Part of a small language model's weights.
Size: 18 layers, 4 heads of 64, vocabulary 4670, 15.6M parameters.
Training: 1031M tokens, 3933 steps.
Each number is 128 + 24 x the weight over its row's rms, rounded and kept within 0 to 255. Layers, rows and columns count from 0. Numbers have three digits each. The size before them is the row's rms in percent of the matrix's.

# up: layer 7 MLP up, 1024x256, rms 0.0481, rows 144-190, columns 128-191
# down: layer 7 MLP down (transposed), 1024x256, rms 0.0332, rows 144-189, columns 128-191
up144 105:110116112134142142130138092119173120114143089187111150120155147129118131147124111146101123167129154126149075116106121137119163084141152122137125142187156093147119101125102162148106176136111162
down144 110:121152148123132142092076139105129095121146116108134128091192098125118119172092153129142114166161138142101065161146135112150123092123123095102143160112119173131099116152063102138115137135121134
up145 108:109154111149143146120129100066106153138120115122148162161131127131127154115132089147127075115102123137112125155098075146096151157081137137133094113133119075176096110113106121159166115112129143
down145 114:088186106098129081118150121159120153114121122149150142138110120102137172153114128139130088095156103128170156134149136114079131128121117122111147149130193129089150158147118146160117157124108141
up146 071:109165141099143122112136106155136119098097154135119127133158124155104190159091088134132137163159120100103129118069124066115122147139131105097138134097091125121109144104173115116109179139135102
down146 061:132146138126101149149142168102171112112136146140107104103127117108143071095098068159154144104066155117105126078155130138126108150089147140113136093106146119109144126114112162139142157148129133
up147 093:135145184111123105122150110139155145094115091096093150131117148109131139110083155140126154156090129130119132116090131136165123136081130123088133146161133108151101088137137093146095166169103120
down147 094:154144133128130135138141160140153089122113139139106126135134140117126123107136142100130115125175143129125163106137147135076127115087118151136144141085208115112056127062145138089102162085125155
up148 100:166091124122126124118126122139146113121208087103143135115162137133139158104137109128136087115104138160139052130083147137153140179140094110152133138105160111166127106122131081125094154154110142
down148 095:124126154132141103108138149110150119130077120126095118139121113116114148118122147156125154114133125172108149104129152139122136099104118125153127108131149133126103131118123128098137087123148085
up149 093:094094115128152180117124103124144137115145085118139163153149154126133139116126163112129128134146142146105090139104132168099179129117155101133119124129104159149178135158129115104131123163160140
down149 094:140124144147118133147149167132108110092117157140164122127133097141171141147127135169147131093161148159110117155161152136152143129070114124112145140084137132102204149145129103152140123140157115
up150 102:152149140128139160099102092116113146147109086164036149153149140139134149122133070114126123114169089133146121157112108173120155147063143135118146126090164075134098114166090133129136137122129137
down150 105:139098123123124156175153148128149165132114112066128142138108076115131145132129145102167171125131117104104119124133126106134121108125110143145097124108131121155120136098134139145164093136114133
up151 103:131150149109085103124149118138116154157141137120109147160104157121125082122155109143134140143122128085172148120103156123107125134114154118146109153111154142119100067118135082156088156125117153
down151 116:151083145137098129106143133090111136129120061177130130139092098124118167110144129106130138150140127114135123137143100085122128103142138201138100090140140159175124102096147144109162168109111125
up152 104:097083111154098139153107122098132126099138121121131159123099125124138155100148105132172119089189183074113106125095116136128119156146150146149124125113097115058113097140161135144126112164139166
down152 109:108156097145145105163177104137171113111104093092117169145122162154156120103139091132134146143094114159086122147109147120141115124126168126138116105122110112129136131149118121109164138151177108
up153 152:098137120161102110141130097137159141094119103167120147144137111129130141104139135127134135126170174152120095123151135140090141120142134100125171071101131150136064168118077080129143129120120173
down153 081:117136137148132084124140173145147146095138132140138131120134090147228123142135136075127144147112187126106153114133150142111134145124136106130115109120141135137111127143100105117139137124146123
up154 144:116136173133099136133140129149152138130108107144113148165151096098128134127112135117113150120165139129109095151109075164101119126135176124148159091129121156105103094134098095107112088125139131
down154 096:142162154157124083104120189154174167136120126106111112135135089093178146145103154078128099143130213117115122126115108122098126130120122114129134144124136126130109113149089126123104121151130148
up155 097:083122146132143107082122118131114161108147152151099166114126128143112117118090120107125111091153108184150136086135149172112101134134146143114085145157113154106121140137104122138104106130134129
down155 102:128097164123105094140160130159120110104150116128117132085127091101155135121137132151159107157136128152123123157129101167112145148101102135144120112171146140176084130120151124137138099093135099
up156 103:126132145127132138116166110121123171122172141123135137146176130117122118107106153125125091128130172143142103101102136116084102155156135123145117105148162067166119119100120132118162135162180167
down156 110:117090105135130129132132090136145163145122095122131125100144086172130125168096135144110156122117139112125174135087137072098146153170126116147145106125082121128125097165156164146152140121111108
up157 099:102141156121123156137133113094145140077079132146129131155145101128135118087130143150180130110127116120142066089108117120134138127163130146160157156081124090159115140141086116133148130189175135
down157 108:127122112114136127148153107118108169127149146117077088107161141128109107127133120127125093145133131138145078135100120157102111111122110104116122193157098098142114114078095122110115124156134169
up158 096:143152116057137106125166107123140171113144115124094134148105114128089094155138180152129128143119135126137132091116105137114124113162089096171099112118169154089117115172111129143144122143103129
down158 095:115113126153105135099157132143089151156126146122113154126131113164160156093143155161110121105112126075089138128143100141144130166117140118127129131111127154148143133128117142117117152130110093
up159 080:157093130113147117128131160110118131126160128111117155139155164099090129103148105111126134103151120097152095157139134122113156124130094152127150125103125113168121141120147121104104086090102106
down159 076:113098106128111165117120121136097126128134127164126144149091139151184123136116137117139164135108142114112119063125149123161150092107092114135160115148134116118119122147108087178157149124155114
up160 094:149158101150170130126111108158134130102091179137134147178142121133141131134159135161139080110142115094143118137116143098135124128146145102138164130134090176122142156139129138144126131135100059
down160 096:121115107165139125149132140099131132083183090115143084111138120117126162119163112114128148176107118076136084104164128138118103127116132137109127122130128125110165108136139142145137150130110152
up161 105:111168113120104145117125094119104124131167139146099200175113116079106136144101111141074120112119097120128110108133111132077149099107119132160105129154127146152130091114147089131147115154102158
down161 113:163123193165156137140155133081089111118137100149117123126123121127128108136106127159094143114069141096136141113136075096111094144137135094137163117141129116150113141128144099089133126148103105
up162 103:135160113156102134099128085105134146125108099124125167115156127109109091142130173177130175103114079140167115111154124174092138104095132131112151086121148116114131144177143110114142123127113119
down162 107:146103086107137144112165133112138127134114116096117128123137113154103120122119168117127085103141138109094122158053165094109106143124093157085193157130090138158113101134157146114127119131120124
up163 096:122130126124118145116147115172136145113141105191125152180125128105119106122099135111138108120129127154101099137130148122114130132104147141173151107163138130158122143174139097087102080182126158
down163 089:113113085131110151108106130139098101125091147141140118106166141087135154150147103148113068157113166103093113160157107097124140131137183109090119137120161099099080110128106142083082102092108106
up164 096:111138174140172106100132132136161122134140127132100130150177125112153110112138099150141130146138129121148136108118145173119120109117112110125184120087157147127150111112156137168124151163131094
down164 096:108106143147167083157093157112159140108115135102145125100137120122148144120154119127135150123105143159100156161130078138159146192101122128108118082111137130087107071142120133105131109132117120
up165 108:087117158174136124099126127125160102118115145143095131105128142136046138134128115159150118131131116064136109152118136147103125127107118118199135148132177110151107098160150128158111159121087124
down165 113:125141103138119107121089153104111126128120132140146144133121110135099133120116119142109135180151134132163138151152152165138129129122106142119091079130149141120141110178153134109144132149159111
up166 106:100130141150148152126139120120181136099171110120089113108116116126137084169153139086122110100134127136085074143130134167107129133151130161075151126184087127107113122120089150103101131127108140
down166 102:124129114128132152166141135133159145133140133105104134134125194101147149128089093155102145159116109158135154163106118097109109114151144120108083134150111159103144135144175108114136096152154078
up167 089:151159154144081138130101123139128205110142132111097132152175117130096081143124081112104133121192147152134130119118128120079114110097148106107138120130158110133134135155134129150149138160133184
down167 083:179121104092138125097146137131116114117143124125100115118136121101100091151143105156084111089145126104111132115111179113144061128102142144120105155093121105110107138141119134136178116064128102
up168 095:108112125118122152139155123168149139093172099171120125106105135103128107166151132109129158120158128160170151073106122150100144137130147140088112108138157090155122122118118103088143122116119105
down168 097:129128090144132132151074137101146137162092137151114133194162132116130147139147110158153100087084137093115161086146090125080096144133106152119148126132111115141095099101113109141140144103117114
up169 092:130130173143085109128134136174104102086182086170066111139140086122141109126119119107127100150097100128135127122123151121073191076038158065124177151108115124136100111105107128158142129162102164
down169 095:129146145155132086148133103132130140076101123123155157109131167157150079127132132117090128113150141121098153119086137152102151143152134141154143130119129103159118097086117127106084095122132141
up170 086:104180137119152112127187121169151151083131107121124097103140098132108174113090113094170129150098088123080132146144137126137137159065103100136113121136162127130155105145093104157153121095128141
down170 079:135092162119101104095153130146105083148159120111116125131133135130105099084136150158096160131105100111138124117134158148168126145095119168162123084186099129140128120092122173139125086110152108
up171 095:159127146127103121163150154111133141080162149149117089144145130117130108095182099187124172136118115148121129108115094170122139082125121093137143158118118071104099145134099149152112153135111145
down171 095:093115118107128099122155150154102105126140132118100119163155114124115121109158121115104156132111178133104107102107122143117148131157135147145060088115135108160123090112097117139119104135075132
up172 084:139111132088155144104077130143135170138142163149131128140134153127128103126146124141152131153154109107142120115144123094116166095110134136115106179154139082096150134106104135133169147154107132
down172 068:123160096150117121188126130126099158138115128156111089110123155140178126108127111141111139105105118087086133114131120137150086136127104101103120136175131151115111066077130119151150143132123149
up173 099:145164111157151154091179092137105128149094101158081112116144134120093153121097124128144079105123102137118120150139094164127155145179115170124177144169155077116127109120154097145133122147120133
down173 103:143152117109125125124127081128165171086121169084156107141118121080145090144148131113143148095107184103114094111154107156119190138115116117123096139143123167142135116115166123151156106148095135
up174 089:094125157120111110116107131128135116139130121126148162119107130101136139127132178131145130130216168105129153128092140140101122130161118100178126112130122128136138111117145143157101095110108171
down174 076:164122124153125117103133165131141095077145102141061122141136116141161137140121106139142096151130103134132120115146172132121092104145141094116134183159133115129104147095161139119126142153115138
up175 097:099147136131111120108151104167137159128146114102132166183126146109109120125160157141119103110169108173127100137161160139117143156159148155127144115139143118131123095106121131153111119154129170
down175 108:123161119135104102116099101099142093115126126137100153144125104106100209124122137101172105113137096133134127119158109159128111103127108140100166147096118155088117160137135151120146120104177150
up176 095:131124124099174121123137132130138123130137108124141136106086128118129148121127150110139122118087144138111065128070125140149158147142081105126129154152130113109104116165111097164110123085163135
down176 094:104142070106134100115145106114146137123084160163136110130126147120119143133146156142153175114117126125127160148149163110146109101163131141112148114077119149140185135133170147119144122119080131
up177 100:134138192134157105191175094097127156125127113132121106116152133125118116099135126083173151118174129121111113117117137105115124149113142116118126153066156078114150173139133128118129166121125126
down177 097:149155150146172114106164117125141128091141116124099150167127135143148136091103098133140155104167108150108092109104166128093079169145116169122094128112103133110132154119133079132129119112091127
up178 223:096124172158122109086109137169157172114113082152127154155121098133148127121124147108165129127119143162101099164123069136072110131142163103143130105124118121082095131113103093113138100126134153
down178 097:123152125153138081110127196129153140130140125138130127134120095122193134127138140096115107147130223112112125124114114133101155134128129111121128123129124116111090128133083127135120143137132128
up179 090:112154141129134134144164113150175140083124160100142179158127120095100099146147149102147146142097112147158136146128127147110157065148170127116142140106122112099109166120115133143128085106162123
down179 084:141143097137109099110129138130136128132147098156099090127140121122147129126140128123134102151159141106069106089142107111137160081100115134148088103105123129146142116137119122131187140113112126
up180 101:136104125153105142115147136150139174133126121128119111088159133132105134128139115127155117075160050130133115116155132118106122134149158127190134108156087055126111111111141123142111128166109134
down180 096:160114119144136082113143164139159110102095108096132156144129103149163144130126152097141110136127138173163136131099150152152116131095113089121101165139145173141180121094106152107100125118077135
up181 095:134169165158096109116081107123142127121156160130135143165121092099131127110154156153121124118128121158122130146129120111144127143092101078130148105129144094094112139125098117138119163141131096
down181 089:144131111145108137118150132140156153151129096140127105149115148156130136112119117107091139103113129143132133133167151128087166116091140126099169096202145129136150122104154147145129139116101136
up182 108:146141133092139116143177087130152105094099104099122105137119092128089150122105137115124124138102138119111108129128123158120118115099077164125124134141106154113087101114152134126115096128092142
down182 115:098112137128150125071153113098128161123119130085110114141093125130164150158083080127144108131098145106098132139111140186128101137128116142137137117164103125135121091077109146077131138135126120
up183 099:112145150136135148147074105112090127124121126105118177118134150115132122144111095155165137117128092143139098154119152136102130159131095123125116104106138136143094153147138098160083154136168140
down183 099:127107112131125174147120148123112137126126104145102115097160139145134141139168148150097118158131114146140110089137141127143099145175128110139151122104136145163121127158127152103130159089098141
up184 096:124080116165139144112124125141168116117171147105152097139147116121142072107124181148102150115127137115125069104116083126105142144121099106161133179090083136132109138130109063140174147167145147
down184 098:144145065097095137147137176141137140176125113120137150132139107134136160122096136128165121128149137145083070124127120104103135118134109103073159150173084138114109090111116156176146150132127156
up185 095:118160122159126107079181120115149120096161118144152097147114165110109118099130123134146109129126109098124113156165150125106185152123169081134168099117161137125155127104121119146136115157131114
down185 090:169109102130126146086097149143132120142126147072113121107129090138129144128130143146127129148091161111162099123133089142149094147151105163117105112185128096170135137111133115085154137084157136
up186 090:164106156100107163159110125116101114116143165144150099146136151112109099083129110177184132167119164108143135141127157145149129108125084102121140114136133169158151119152120105187143114185142099
down186 083:143111111181114135105120182179120117109140126144096155165153142141124126122140108134141098083155137124101123082121132104050124147122131100132110126110137118137116112100111130139143151139100136
up187 099:170136176156119151142112109136122130111161127102123128153126121121121158090164131091137104115129094152153128099102163189140142136142152137089130134101159086140120155171099117137125154126122143
down187 101:088133145155105144149135195121109139122163190131139080099134114139162140146130108119131150112131139099146138142139133058160097152157153149099104148116124162126105093116102100121137138121116141
up188 101:126122155145149134123169144139101120157121095101100128149113138117101096109103082146119152129140177158126142145122090161141136116091089120121100146100135131163160124165189091108165153129163127
down188 105:124113107138142084107172116162142109134107118160138118120124099123131058137112141116144112121136138136153089131097134149115159099174078148113123148148149139108144112097079120146148118142090150
up189 096:112106132143123137113107108158104156150154081121130131155117097127106137146157115186127145123119100114107113150088109130158099107105171186141123152132126141127096139107140145166089126138142133
down189 088:129095109121139105158151121119152119093132158129123128142121146129117120167124125109153109148124130169121112140093116115127116141085102135170122097137141155119133123105102091112131101140115123
up190 105:154124138167146133125149122166163125134147097150140161183109152105122111136171144146140102119141100109106094140133125153100179107101157095160139153159147140142124118127079122114133088122127133